Weights of a small GPT-style language model, trained from scratch on English Wikipedia: no biases in attention or MLP, 8429 steps.
Each number is 128 + 24 x the weight over its row's rms, rounded and kept within 0 to 255. Layers, rows and columns count from 0. Numbers have three digits each. The size before them is the row's rms in percent of the matrix's.

# down: layer 3 MLP down (transposed), 320x128, rms 0.102, rows 108-142, columns 0-127
# gate: layer 3 MLP gate, 320x128, rms 0.111, rows 109-143, columns 0-127
# up: layer 3 MLP up, 320x128, rms 0.111, rows 109-143, columns 0-127
down108 101:089121124102152144127117135126169129108143150109145095139099114105079146127139117108189089115153087100089080150109126147101171136126103130152112165088078112112102144153110063149097109141126138110118126119128168119102072137150143128123127109135114130148084112124132122190100097161118119148136157130093113140113108151124160137120142139124163152148147156098133140136133138100121149111144
gate109 093:144092083176133151127068145177147147150125134086132154097129152146141130145109106112164103135147145144130142137079115121148140147163118105108125114168158090116147129086161135120131135071140127141109110133127143098160158132116151162167130145090148133128130128171116157123129124125113158083147123145158128093127153198139111158137102132140146130129156091103106085123136135103123132125167
up109 091:121171164064134112136177124097119132089124126151121091159118100095109125122144142167108138132101107105158136097151130118095117097125155146133130149083108164129115136153096114145117119168115137153138138123145116138120110150127113096105131130152105131143126098088141101126103128118144114163112160160107138155134086090104133126121156121120128114149077177180154160148159138138155144146061
down109 098:130110098161140120113135181118141128158086135134125136111158143157090120158142165110131101135095168137134159174137088142132138158077114143178142134127123137114147095134100100114114129128133099103125145134132100114133145114130124130177093152185162123094087144133170123121116123158184125118122146109119096168113124132136147140109107100082113116143131110124114137091120102098111165121193
gate110 101:158123129091126105129144113154144112104111137153083155115142112123138074136195111119091148117119121134165133125123140136122126128157082152151094122109126099081096117139123121123120132125140122142119124108136143094093121099122117133123117152120188186139145159100102151116127115126108120138109143128181132178157143141194110120134152121109084172131126099113124146158123114161160127192109
up110 104:158132128101109143128115166091171154132164125105141145119105156141120137113097137164129099178096134151074105074154098119176112114113161149073165173121158176130120111140174148142141137152155154124130155122136150173147121147091127145113108123147119110155130138136183103159140117138143139126117123143162106137069112149100150164124099132135127106111117118137131138116142125125160120101145
down110 100:122134122101148126131125134123129128144137128127167120104111103131096147112103144138146116156150107157077115133129151140184116145113126161088153144199132153166144136150158133134160121161134165107157124131158163150176144145124153131126122130119133126154103129117146117105134145096100158134185113095110141112091134134074144194129114148118144076118086146112150128127128122100119131056134
gate111 100:085114117128148140086146161107133135150159090138099125089097157082136164132108094128146130149099083112127137101131120135179138094086117116116116154136105107143153138105183153120143107139139117152129129138156113119130081148146140171165117136125118117097142188145109149146146159089147137096135134125115110082082156172123097141096072104146133156122101117122144109136154134120119122137123
up111 100:100142117153138114157185102159146142090134133114111165145111115100130125139146096084099135158130092102142139117128099130118126131104136157094114149133174093159154129076110105126130108109135112154135152120101134109113099085097126141163136143165151131091115158091137114139158119097110132104143113106149117168128155115108147081122138123112094111119098123138127063159093087149115085166137
down111 102:144124137118149124064133160115112173138142098117134098116153150121127172171108123136103143124163139147121075090133125146190148085153116120138120144119072083139152166135148113134146096176112163162133112116131102134141157160161160169134141155137079137135158140131118173138118103122124098127114153129122134121117108136088117158118122145132149153128078124147145126132104131079135146103112
gate112 101:152118129136154104132100117107171094110147097107177166165148129165144120168115130159153103107119081144151085103156152111096119147129118143119164154108123117130119141128152113143148107127142076131167141114186104167117136102149101167110116121096136148145171133114152151122129116101144149113141116077156087109168115175135099142137134112142116146119118120125133113080099088094110114123123
up112 102:121120087167178149153131078120166132114146165154149135099161114110146139079128135127119091123149151131122147130121131143093114116156115083178140128083121116114155152153132169111124159121131141140110147144128118129152118095095191110127139114134108140127115179162114085140108148131110121093135109100092140155107137079125092136112162152090138129138152144130143124099095132115111158073126
down112 102:151105143150166125143132130094118125105178113100143133137075146131152133124123151136152084113152151094087167144131098148153146133114098134139116128119093144112138113150133148160102142081134139143133128127154142112144105124116142136109141116144111155111068187110041111107089148138118131148130093106121147115088192098137141134103149135140131100147107159132109138098129087143109129135096
gate113 099:097142159143110127138148156121119106113112155157096130131127158118161142119126148103160157122132132111181158170146130128154172152119127116103132137159140190117131101088144130079132174106141188133135098126093091154187103125130101129147158081139142110130131093091144120142117139104135113171134114141114153120134122110147139130089075136141156079138145102143132130110123099156110152108129
up113 101:120091117124117149129108101144110118189076105127125112109086122142093149118157123142174132143149143135075120130111132144133069095090104085109126130145116130134110142136109144136113123207112083110147145104137143161102140128166165124151111162148133146123106127162133138147130144144108132119140149113118131071151083142150149139128135134118116133101143172123114181130105125123121163136181
down113 096:133137157132138092133135117090126113131166149143128134143152122152161060113132158115133097157088109106129122161132103147126155122114134113176116130153124115136127101153096111140123110143149161078085057107094150099145151129103065140119121111152176125083141150152114132108165151138078117139146082158144137153148118130144146123111143125099137147147164124147142104090135115112133110109155
gate114 101:171145106123141132135164120149152123118096094123137111106073168119125137085152112182139144102160153173161151119138128127101120094110102103141119112122164098102116123109138141150151171083082072148142161105145143147134125135127099132147137117175090144172111131094161119141128097137089132167120117137151160106119118147148132160131162118104140161105119131126095140102113104095100118141141
up114 109:150134111117135155139132167129160124129090110134133114111084139133152124096169120145120136133148156160127179133135153153116157079078107096137137093131184107138103112128155142129126174095078079153147152100138135131140151091127107157109157107136116142143107117107168138153102093161124116167127136123132166118102127181154131133125156143104132160116153135136090109067137126095117129134146
down114 103:148149139124193101108163118161120095168176129185157079132142173135088173140124155127098121091096164117120143149139145154130134095106107127096138166169145095127157133102114131094133098144093141156104153131138137154161080136139111107156149113144147152122137128115116100145129136120100134139129115114142138153144064166137105154112137136121121115134127119103119136131129118165117098090154
gate115 096:148132129105117139118104131105126124137123109112143132129160066116126116119083164159141124076132129159088097154159139122051128129137140129123160153147102135118114145163112133118149162096119121132151113137105155094167128121140165140095117151122096138127150127177140108121142148171107106135094124135179105068129106105103106120145101148121164128118177136107094103125092093093115110149120
up115 095:158112152136119123134078117111152139126115145105128116113128100113097153077120123150173101123172159175128136134127102123097114136136076145112155140131135133087121139159161147110144157145162104144160124118131120127128092112100110118116124143144103122129141133125126135077090134108097109087116143138175073103109084097108149108136119146097138117130188128097089104153124125121078151179147
down115 102:106112094110139148149162126121122092123140110101107142135123132128112123187098130126143158157118133142132147108109090138164108126129132142151117124125138144136132140148164173160142134119145100139141088130107130128132087136163149101098101147110100119155097074064148106182108104154130144113126133136166104164124127119142128163137099118119208159113129088171110125138131133074118167108112
gate116 092:142121094150130122164161106130137095148135097129138100106126175151137147110111122136125133166108065093122086119102164112129141109130100121121127134148123152116138146119122111110142113154215100135112113114122099152123117085131123051139161133125117201156106126097134113163116144110127116125137155098156175145079159148130095142106128128113088130097137119122149117134130137117132117123157
up116 090:165103101141125126120135078127129099162124103126130104116124155132149148111126096138127136181110089104111112115128185139108121113152097120137146153132116154110170162100148136115120106158175086134126100126115107118110086081130147059151172108131136192142100124077144120150116171099144121118135166138127167125117144133129107108092127143117100139075125120126134126111123154119116122121169
down116 098:087156123118110157156128123134137132192136139077099118101137170147148125171126108117112130169102095073121088112101187147156139124161094131157123151136103131128112164111137091122101110132189110155114135146106070166146106080124126108129114152092110153118120117122157121144129130118102095118133139094135152135115102132116130139125133124126136120100153111119157122160103101172119110103148
gate117 088:124132091163187151117101146182099160130146156142149107168153139117119145094147164121145136178113145133136077101153131124098102137122096104089142133158114169128145128137109112122103099119127128151133156102130107125148086106127100118166124090137163100111144092167095107128156162113128116109136151115135136147117102113148128155134142101104171106076107120109095096115137117145157094097116
up117 086:135125139107091132157135103094149108137110120104138150088091121121139094152120124136134145109156101157124178123062121131127137107118157132154104147117165093092133121142095135126163136133136120098159112149116120143102165181170125135130090146128069144152086174108155118132104114138123165126117086124164120127105147122115152122087127171159094137160142107158146180127123152130135119142161
down117 088:134131096066096079144127136087151098161136138127090128087105099125127093104159131126152135093124136164149196140121136141121127110095146120108118128128161106120156162150156150149118124159131080107156134135122155167128188142150126153105111149126133138156135136122140118094091137102130175125132086143117134103124148136119164133102106124113130114163180139136118155126124109081126137156172
gate118 101:087114116113184106134115095136154094076110136130103116101114109107098160109121142126107084127129098122140131151107123128091090147143125167134164176153091094098115130096103110127130131137124110083131134131155117123092140149148111116089152143132115136139163130175118134146130106107146142099197164106129123117141180131098139130130130114125161150127143147177108128088084122126084098124117
up118 105:126151126162161093125129134119169137174131111150136137148134149154110165119106104109196158109113131129171134165122099077097099125119166141118133180091165103084110181123129149106137154111140113151145147107126129134164107110135157146137138137172113105152110152110138099129099107139120119113145155103107119121073097115154117124108086111122155096121117119158148132158144131091093119138099
down118 102:134151094159094112125133136102153173141111100125149088123166098120157147119127098093140109107175152150141140175156104130157116106133150150132090163143153130166092158129156139083118151119173127130141161114130180151147114119141123146147135104131104138133069149127107101133125106133116073129105105082114096103113099128120153137152059128099104099132135139172145130126115122122128145133125
gate119 102:091079132167094131136142171111140088120094198188126132158144118145120148132130164078163119122128151109169098168139107110139095112111142117132153125107120179164142136140126132150132103125134163138123121096126123155169117177094109096122092141179170111110113141158140107175123125138107156115122165130136134123104133127143117146107138117140141140117119148115144110142147122164146138092114
up119 105:074094124155108143178120165112108127117073150156119129125097124131131140137109164083170128116149135108173132148122110120137117127113111124093132111137075185099114127086103125123109111145126159129153152110103132174155098139102135105118094126124164133141100125136130111153108127151124159092127144106117172128077147107158081146126149113126139158111143159126133117120183104148096117095106
down119 106:149166120126141091101146091132128133135085106127125093140208090135074116161150102137118133151144133132117117115118131125150117119158109155143109126128148112125156092116152141157130130137129159087084105085107116096128126115131097142109090153130137071148129125185094110146121127156101138128111123116092137174143127110103139155139128130138138069158131169107131184118100144110154128133141
gate120 093:102107112116151168152115117102108098132106146145106186143124141098129124135084158135156126162153125142164105148133119099069152160157157102187108161167111152111123150130140124117083128145157121132138133078160094120098102101145136148087152149117143131119123137151147141139100122078129131134164110152143092129140141095092113125078120127124108087113156136124117093132154110113125151161099
up120 098:124104116124130134143120124093140124085143110135133130119133135097090141120138127202156107136150141115170143124113102122098147151182148094176137145113138145159150157121097151119080112145132132128138168138149081113062103110154135108102151113137136145133099143116154139112088131104142162167138137131109111091121117140127141115081091149129087078118133128134137062149122100136136158114109
down120 098:078090131119102156114176114155134123136128141075101117151098130110100149151096096108138109124153155080154180164151142130092149118161146148112132120136137152122137088138100141125110109105133099122063137123118089119128163111110101135152104102075122163125087136119132129140096104125100144114137097134159112176130127125102144140141121147140062146125120162108115141123148115098119107110098
gate121 102:137144144114146094131132147140126169141163084154143107063125143113130132124175114186124111132165147127141137161132152164126112121096062152147118130119147119172147151127108149138124117109145125154146099145130157106114103095132108134193118110106116153135158122180104134129121169094113136149090125148079155152122137122157121104135137085145130153141105155089111124154095150101142129156140
up121 106:133122101130141154095119139149150102118097094114125130098138168073124110120161126136155068095159109151156125132122141126117116128106094155166165159102178158157114181094143148130140109140101134110131088133114099128130117145092124139144098128168097114087101145187140111126111096158131145122155134107109135107102105110149132095142131164103139127085142140092117115160133163123086114112141
down121 104:146148101118132135102155133163179125126107094106130125107121147141069135155157113121106079093163111123157122096152155131111133149125078175120135118174142109107084118137140158105175123135157119085160115134113129134132092155156136100116147113154094115120089115140137149129126131143158170105131137103146130088123079096127103164156119148094099152121136128125116142168140106159129079122123
gate122 108:134131110123138115092173130107109123149136126114138127197178120149115118155127127103153170106143112117143140153127151146096135126131123106085106108128146148094075095150153111113137106116112132104116130087112111109135124106139111128085159139146174124102133117117156075071104148145125149122123122105121127154132141122144108143149063112134152104140154188131149131113124121151096159183081
up122 103:132075116124148136122094172135109155112139112117125126120103160132151153134136116151100102144128145160147136073133119147105081116141174174150124170102142128116155134133146170125113152088133144119118140127131176130139102155117164111155113164169097155134092119116114186163145134123125132118155135144125149155087131119110177132144155158092109141106102111159102141135153123101154169075136
down122 103:151099093119135181125150124119155133093142128120153159126109143095153159126112127160108138165158114110110141112097103107120101125081179108110165120123104126183109162142150097114135112103183132094159073188142122140140152141163107130152108105135095130126151131105133146147109090115136145133191110151139120110141162114149145142133183132143148125126131087144111105146149127123099128131122
gate123 093:107119115112121081151119127148126147080160125152128117146140160142090140127143137138108155122131150108153146109130157164149111114128081148110104164122116150128159129126120121166132111121165131169145169152128097141165129095125170159137127157138075115140136111122057172098140119132103148127162114124155153144146146186130182137116181125145112102138076135147127151137106159097135126119148
up123 098:137149100126137163136144104105101135121107122110127152166137151134156146115154087114112132150094113139117079157120134113103079164087121137120123133128085121136131098133119180129125130156120126183194103131175152146149129148158128152132148149156119119093131110121152099121130097152130141089133155113136153143149162088131101159138175117108173125097133119127113115165112082097161086143149
down123 095:128112095113102133127116139137098092138122151124067164149110118128122131173137076126135156107120138161151145123126117109153134148093149122102108093138080182135138149126104162155156110133099095125114132135117102120138148087154155191141128141115123121123163132187103106092162102114144126123158164098127147146118113104136100155135122125132187097109101112157148150166135172124115124108103
gate124 096:100104127130085128128153119128102085131101095130083066157092126159101133103117128155119084142143122141121110129144126158174098133118153094130104166165114094132155135173132143096148130123104106104136133139108144110128112101152122128170166112170183121167116131112134162130125157103121100131145122121112128081132104122113131151106094112172099123118165106126109114111094085094113142130168
up124 093:141137121145191147119116145104154160138165150122177204117159107106151107145140120095140152107126141130130124111107126120069150129145117134131164109106152138138092132071114092124092136139147164127119127116169105150140118161108142118097088134094106147084128128134126102126128112163128175142111127124119134163119127143150113118146159144108168123151080155133155115146145170156151114107092
down124 089:128130119085130137155104145110163149099092139124103121110118092122148126179113109119078139172131117160121149134132161114121138108141124127099136098116119147152131122108131124114105114106150121155133082101165136150162141099106131110122155098162162142132182123103137153068093114111174138158155104089143136125082139158132098141158135113071148093123104152129157084167108124133147156110127
gate125 106:115148141120114122150128125105128111090123156124099147117117174142135110117163161120135130146079118063134111084150097127112141127128142109142126075140167112101104062117141101164137131120111132133104142099097135161145126108104129110156117117141109179149111129113147100154127152109121138147151111112158153120096120189166131153110174122146093089102164158128144113139108109190138118127107
up125 109:153128146135109114070134100149116121084163123119090091117097154115121108125117106125112120113106140117108129088126104130149102144139156125152122128177106091127102094128126120131156135143105137143099138133097170136100076097125068111155102121148134147160138116098124131103145134118117114168151107133154141098047145183124144121160103116128162101094173132122145127176114107127126136149146
down125 106:169155145075091122110122087117120174185134125118132142098103156139153152139167103106115120128167097147134132145084096158100122111131136143152151146132087110118127147122110122112174139100137158104115143126132131143139103113154111120168141080117098150102098111125106146154112133113164129145178115149131119133108154176104098096130135127144157139071163154146103174113131132115147095129153
gate126 094:156123157137108081154105127098088150165087124137121152096086103135080099133114140133131125119135181141087088158179155153115136128116144146131148149137125117105148135105150104129138105108105094157128128099181121122166115130129127137111128115096188115103125139104129086086120137129155125122123158130127087139128094133199138154125107069149111139117151127135123122114091114149128138156111
up126 097:130115121146106136090127093153139134127171121139136108155179127109168165146153119156135121146152124098138156125125081148153082159112123153158122130133125117139119129135066145128113149116149142094143146147076152106110166127117110119125136140161112140179157121156134169156136111146091191161133084111097137139107163131087134104136127172099185123103116124155103114139145151131125134142146
down126 096:161137113143103138090141105156155101122125112137090112126170169115123121126154094139147153182132159115136170131141070127145126130080112135145143174131161103138148119106130120102102169136097140111120113195099136093132130125093093149133141131109092129100103095168120151116126123113138159133093132119113176118120153150151124158137122144146164118167101131133136152151094104150122172114089
gate127 093:151141178106138124169144079121131141107155154150116121124124111131134121115115135149176119124149166097121159122152125137124119134152139098181118152151159188131113150122114154107096127137158106110133106154146138157137093133149133118150106126105116131127153114173170100079111154145123116159109109113122124135142084085174176080126087090138138117094184134144157135168131131148120141133114
up127 100:127123175112141153121103095171123147099168148094131135142111095126154092139105126122147115126166136103109146106155145130090142145112158103184126159153133176133115136122094108150076144146138134111142117118130154146121156128163115109143120123095106126124125095099177188125151146146127141149132102122138096107128104095131168103189115095109168115115169091101157144157147113110140118138105
down127 100:116154107123177119115144145125101116113104136093124100125145124090113118127097131140106127140107113128124162140085129152137166106108104163186071113135162129166159158152150146121157162132154170129105097116154104128111169114131140086134107152146134141174150136148093121153151122119112106095105136152143190152142135108142124129117122153152117140137150169129147124141137127163185151098077
gate128 094:131071109127151136116135152138144154136120098161150137148143115119122090120103137191086122151149103159130080137112140090108162155159106109166113134133162088138136117113111128125119110138123146118104144150153120102095108133150135175092145090119144132129120124133120201153096166113127164101107091151138179129125123126135093141073148158142096141134131132096138131109111113114118115126183
up128 103:109113139152122089127107162140122099110136139116142123128105110083132132116109104101131125100117156188082135113129138112160075134143122143093178140089115132163095153068126111140136123070138127138121105149138133160164123123141118155111122147130098152155136163121118112135108124106129132132099176079111097130134083195112162139112096139157141133120135119136117165124118121184113112165128
down128 097:105162146116120110158131096080138142121146159124138137142173136104088138110097112147132122133153136120133092153107127129146149139125137177156147125131102129117151116172162083184118146159120132119092128127161155122096133101134115102125156169099086106134120115180118147122133128165164151126139079153145153143128144113138148140140197188170130111128129106114153171144108142116155122143154
gate129 108:102105144180151098164103173095170107149118131078139153140158130125128127113107134124171146138157110120144132123127091122099112122120139146100104118157133164166119142082144124118091105127087131112154150151145133121106158148135128086118126093174114135072125136131111135176074133108113107102121107135148095143159140137125156132108154115125119133074095084133144130115148105094094112126167
up129 103:123129106125116151098125108142114135112112089137132119128087087146106148113140119096144126141128119132137124163118178114099131162154142103156115145101131093086150127153099105130157184154122139140116131125086125103142150141124081138151146153136153146150082125118135163097168127136170150136095103085119117123151087084093125122160103147092174148176126163111170141136131128140177111117096
down129 107:185135146137126095152087102115147141174105149131135115127161114177106107111124150115120116140128123162128139139130162133157123150122177123126135112137105155112130111135105109113126167110122137111144090142143107135093116105083100119144161128117080169169123158128155112121088146130102140118147082158143136132126091173087129134183070105129168121076076136133131113131145122137136121111155
gate130 101:158136161135142119109136160155170119158096125102099147129120150174110112088149148112161115132142093120117126150176106148116165114139126174116144132173105166111099124100141143153152116110120143155140102097150144127079091111115126112099139081115089136119139114100164109112080133139107115111136151134130163179119123119157117141113122181102142097103112111163124115129158120135076116088111
up130 104:127150138101151115122152156129115105116144129151075094118114151116141144107117115153138153130128105166125121118091128114103153101083080149109146157117136107103120131155132132135135126157105116112138148112126114115117154148092127143090132185155127118112117134137114149139191097134142113154142082116132069152123154134111123209148107181096133146137092147103081117121112082128157097128102
down130 104:138127137109143117136081113132089123169140150125113081158133133119146110067142128107114142185122090150141131109134120125159118129060145121134110167108117124110137110138140124160151132136102096134165126125151117137144111108134116165137155141123168117165151116104121086134167118157150101132119088096107145134126146116092095165083117153112154107097132102145122069125134113104144153108066
gate131 100:145111099126181086157104132117158173133117127109126128121140120097123151091122138140087146109127082126098142113097139092103121140138130054134189127149130137083124105108149114120088179111100126157123128096126160121141142118103096157101133126140153128108131150127106145115156107095103130132143131091146088154122131123117168131120113129127146110126138160150171075098175111113102155156141
up131 105:136096096129196116163123110119143161137123089146144152094140150084103164107112102142099127103093094151126141122081141103094135159131108078128185150157119128087154140110160155118114138111103120131145139118144128142130125125114131150095117145178170138110125174117133142131124110115096126088143128087164118139089149136132148162125097140120136150152149174137153112129147083146098136117151
down131 099:121068138170199132131138121129148149077100134107162081144113159116099120105122142113072139156124148129110143161149090167120123080140107134132139133131165146153132111130166101156106123133117172132096090165126119141123141166143104115072111090140091128132133080104119110144091099118143120097137111108114128158140107111127142126105109137117107125157142113138104166126133092117116135126098
gate132 090:098162149110136104152078115106163113114115070127109170138170141092133115092152125112113149075136103126112115108108137158098122132111095164120114106161150153100121104105103110118122103115129102125160153094098099138115106137144129153148162132109121159156145121134129118126146123133142055124114101101135162170086102110123120140169174131171123129093106135140122117096113105114124096115094
up132 094:105122144149113113139095107158146135065129163120125159134155105110094114130133150129129170121133138117122140104136111111104124127162088135071121120130165140074127105093135167106129076150129136122124134100123133120151118148132105134129145136095135097135128085131178166126139120131149062124130098126127155170086092097174148117134150161120123160091100134147153153107091147118115123118076
down132 098:120148134135096100157088137130104105093105113133148168150110168078163123105149109124116115118129124148072156111140166138092149141143160125156135142096184155143119143107140135115108107126092093151138146167113095123130056124128094151116127108120114111190138123106159169102193182130114109126160109122132131123131130109123141161103115098114145142111117131102104127127136154144122115124128
gate133 099:131071102169101136131165133130130152147104166153116136109086162140101123150139082194143120118092146117098186106137116108144139150156158150152111089133095111130151148115165114122095128160119176120136155130157158121123124100138180147145108108129083130157117157180118109116142125120106141123112111136132141176123106126121126115144095095132091116147133110143107106114099170108115101127130
up133 100:135141137092176098124115155133126128098139155116161122149151167147133142090140180091122106136132101115141084100112157128158113100088084111092109152151169096121146112098138179177138096124123137146123103107128109128155127175112081126112131128187125118114134124095150113140112137162149136150149128136129142064121123138161144132123151118100143129118108118153152178151156103146126090119136
down133 097:093120125123147098099123147135196101168140125153161123137119104084145091121150101136177106143129126129122146148097102095117101129109137157135138108117121102158070140091158152146116077110116155082123152078120141113096101129115088106163154085166087149137103137100120108136116145144131133119138100124121093127130151149116150138151135068088127121161153112113130123120148127146126105138153
gate134 096:104126132103098107139157110117090115124116144129119099136146095113073133103123133085139139131083106153104123113173141184118095097175119142149154130101080130148148121125117127172132147142105148139153126097140125093126081106084107146211152130166153163132077117112103135112088119100152167141101167127143118132133132111129114157114167115133149121139114123122135129155107112123138121125147
up134 102:090110078110134118137143114112102118136139165182118118143152095095092113094137137142083119121121085159099122138148190179110136120145114156113128137117075140146164131129158141149137131124115148127148111138125119092114092127102139138139136152105151125164065146090120145099126112099167150109078163146128136131143096127095133183133154111118125137148147104113124126111122072125133105157123
down134 105:092088122105120146140113095150128109129117139135128118131120117136137141142084116126099137147087120113124124114086161162150118141149157178085113169080095143134159137162157113126154124120098158131150152118132151119097140118113113185088142125160093114180123131122148132139100141079163167065079127118154136129150118116143150109095151131130175129126141142113148130101155153166133100151114
gate135 097:111111139092150143154090140132136148167096081179143104141132124119133059112140076153111138141130140129133114121110138147164117155131081126094111129148150160136126132136143099123169131140111146141128136155108153152151093077159169151140122130142156140177137106172119118105085119151121153101103138133129166139113065110159126139109119136088125149098135119121082139144117100168115118109125
up135 105:116145127154095117070154133126143124099125144088136112133156167107082161141121119075117132070098120127115122159139101106159137126153173170089140101129118136127146151111151176114117109114097119121105109141123106104110157174108081091125117135144103116135146123103117147139132146113134087166164154120139110066119136098131139110170154129146098134135174142139121089118104152106145144124133
down135 101:120097116168123104100113107151145108133148141084118135071148116117136138161112144095156120098081090115088125132111127116095149142127153147177160154103153091105133145088119137134106110136110108138119100136162123083125160115111116147102148141103128114154119147149161161099132171116163116112111116126120126119175147103145124138176168116178135057152160126142135124119144110138120114147092
gate136 107:143154134128160078125153109138095170119080103131174132081123133171132113164106129125145157129147125168124127137125136112098150133170140145130149114136152107094139131166163100123131137185085154121159120128115106137122103116113166142109128177088148136122111147104131108098117130102149175130123129118137115165131160146088099118058113131131122154152099158141146140153143178142149153135134
up136 104:147148146114114106131120127115152136131100068129141111143149130138142133155124182137153145127135125193136144162110100104124146123179141171088130112139151113096172162143117110127140165155089143148129143123121152148150102158096126149151102146130133188160129160109143122095105094128140112137097116142119165152157160103134095104099110096089163130164102149140148167147124149158107120106150
down136 099:084120129144107165146106138091170095156118120093122114136150148151148134103113144121096078139103138063123132093123100169115170128085130138149118147100053111127139146109139162116096135105142118160095121119187127154144132138133107133117118111145100133098135074116144113154138123158116098083120134114134132143124122136141136171098169128135151127108124107095116101102089110155143105126111
gate137 091:177106094131125165117157115173130131115132138119161070151115137161131108137148115135106177146135123120129151150138154119138171120138130111141116145069140185133130132114103127114154129138110128188113121135135132086101096144151172134109136168126134145133106089144135133125073129132129144118148094165098149140100121151125133134091141073145147146127147077127168164135166156092128158128134
up137 100:183095144119104145140125076128117122108108076109132108147116142151129138137144082152137148125096160122120179129108137108147135132117143154142106177092144143121104115099101107125169107138174094152123124140120146126141099131119191128113122160138154129149070123140150078113082115179109176139162123120076144124125105137122128117121125107113133117150143093121157139142159104133081142118132
down137 092:105157143130136099120104150135126134121111180112151161184111181084119131157132121157139131145113114146145110086124147111108137133158155124127121115094106160122105130148143090134091169152106095108155151139134152142136127156148112144139156181147113163141174124113090195151159167155120085153148116151153156135113090117122152116117177144122109132124126145113093158122124098122116161120137
gate138 099:093117113159082100154178167123114161121158168129139149136154105160129143114141137096142153154121113181157104177165172140118127148121132118107149102094113181120142136159141152147147121134146176121150141136100142108101101095113120168150088109117116097152141156113118110143148151089116125147140145082134148136137092111095142118129114093163146141153128093129124136126134138152100128150079
up138 095:125122130109114119100155109111097127104140119039074128129109094159108144146145116130120130162117130148135161103141160126167153152151155116131148093111107182147154121147147075167115158162106166177162138097102133150134082103094132130166126111100122114148130108090152109087131113146102130144139119130135116162116114138137156139116126114150121122174105125131111152155112149124140144166110
down138 098:133114132126174147155122140154125134061126114119107121128115105150115100123117158102152156091113138082121141088110145122149104155169137139090116098120126130135130120124139149103137105163065149117092162194150140092119126141140139123112109121167167164136128113107113110107152117099147112127146124130139162129172096075126116131105100147083118139169119128132119118138141197153140159135106
gate139 107:131129115175147098126135131134127142142107124124119110139108154195103147115145147079135139135094120097136101137112093142167095126114144128125144157164115127167071132078106137122107105124136155145166142097120121144136132149130127059147117120155138149148122156089109116127129102133122100123101138143112150099124132168119136115158152164115160155094118107196097160097113132125111093072130
up139 111:134092130096122116103125144095094107110128141109111149097133081119115106147124082126135123116181137137150153090136167112117141102146093121119123133098147151115170104134123118124128184120121115107078151184176089103131090145112103170151099128124121146099123083151155136146125106107120103150163117177124143162151114100125109128114159101113103081134152142121135104178118144105134146145140
down139 104:108101141102144133143136175129127093121140072117138137076100079090128122133118123096149081117122123139154103149144155143136089146127100135106122097112124134128167130119135096149111136123135118136119127154157135146125141157079156154127152143161164131122158114141169102132152115088144127113120136126137159136099130157120107131107094157119085129119104100121188172149111108038121142126103
gate140 102:166113102096154116117167131148091138114166131136100108138125129110125132123091115142090122120091121129150144166115110107133127138130111094142150122143135103180159103096148135111129090111125083183069146122175133116083158147146089170130127130142131138151110137117136140122161193121135133119093138141127135089173150151102128125158147092124148151147115146162100125089109129124117136132188
up140 098:143148117121113113170122154144125122168153161122129149134133102166125087159150121102138099139171145124149083094128128109150164121129154078071161101104118146170109137174114128120094134127136122130130122107136154091185120121101149097151129104126125088114101126081158124114101112164101155125113161159130102152137102133109166078158136141140142149118142115123115114148158140087121162163115
down140 098:147092119136114153107142114116121146111112124095142136076111096146094123205158172121106116147141146115123168115125097071129127116108164110112138144147136140092168124074115153111163169121101099078170157124134117134122111111092156111151130088127129094143118097155121104161137128087126102082149154125138135153106139127131135147134121106105158134149122133128137138121146123147151177170115
gate141 104:135137178093133132146122136156138182115161084136131106133113105132141103112119115143127139111159128161103156114137130079157100151098165156104125107092092119132152104162103135149132137088118117057151153130115127110138103163099089149134117084152121114154114133138142147079113114149127138130145155144145060103141092107146144105142127116117159131171159128136144122150102093141156113097142
up141 106:169153119099134111083094125151142116171134106149110106137098147151177148149120151136140143088131127180096141111173110106173131132133167137121114125172133105122145094138106147124157159118096077080143119134130130133103139156086099165150129117130118094098166122152111139107132115172118124146158111122138116116156144115139113129145166152129156169138150130116106109197095119120143114155136
down141 100:093108164132087158114161150138130132113107124104121147106132157129115134122162096148114128176129123064180136154108130172087095128137083138129121149177145090133151155102164078118125104143164135162122120103132120138158109098159141099111072128135114142131136112077111147147159146129110146105128128111127103141087129129101166144161126089179103134121107131122122122131123117135094100122124
gate142 106:113169141106167081109121174081091105148124114140110144113150107116108109114127134102109155136157080107160107136136146117118119151100086126124125141148117134180130154118147106116113168116099130151157147146134149142136102133141118078154121146110118150129081102132138107144114164099102144122128158146190091150158146112118132121133171101128144136128138109116109154121133114058099085172111
up142 106:163109121169104162114136115134175133123102106121156109150120120104155122116155149130146116137108148137085120144129121130141144114159122172113152107111173100086115151123110120141143104123158107157141124125105100083135127124145107156096157106143156104096188128114125150081116110168176109114157093126115106145137133145174105092118074152131118143120134138113135090134121119173183129076143
down142 105:180086090152161130113140135163190101151119156092093122150155127113138112109151138091133118112110128131101129157152147102117117152152118105088114139122161123106092172129130108169131108149148134159127143124117129130131113142165097100132131111106147126116158136110111148161167133151110141135100116147146099154116089133139089179123091088124099098112124118106097061141164152143156102129141
gate143 104:138136123122122151118093149140148121151091159114173101128133145171124119103114141130114143077165093144131070135142127138136098126089116104112118150152155154110125181102125147107106133121126082092109134111172124101088182151144105107137076125155169171109081148117094134119123125091117123116120155120117106105123141174099107096124147109146127151122127172103143138124128163110133120111164
up143 095:125118099124186127120138144089130154118184136124143102132094180139154094133134133127153110122057153116094160114125131134122147117102150127174081160136134126132133115115136138117163129061147127155140123157128153153135106068117122126129101162109108072142122111126113094110163114152112141160116097146117123136114127152125125170105137139126153094175123107119119166145095145166108127111114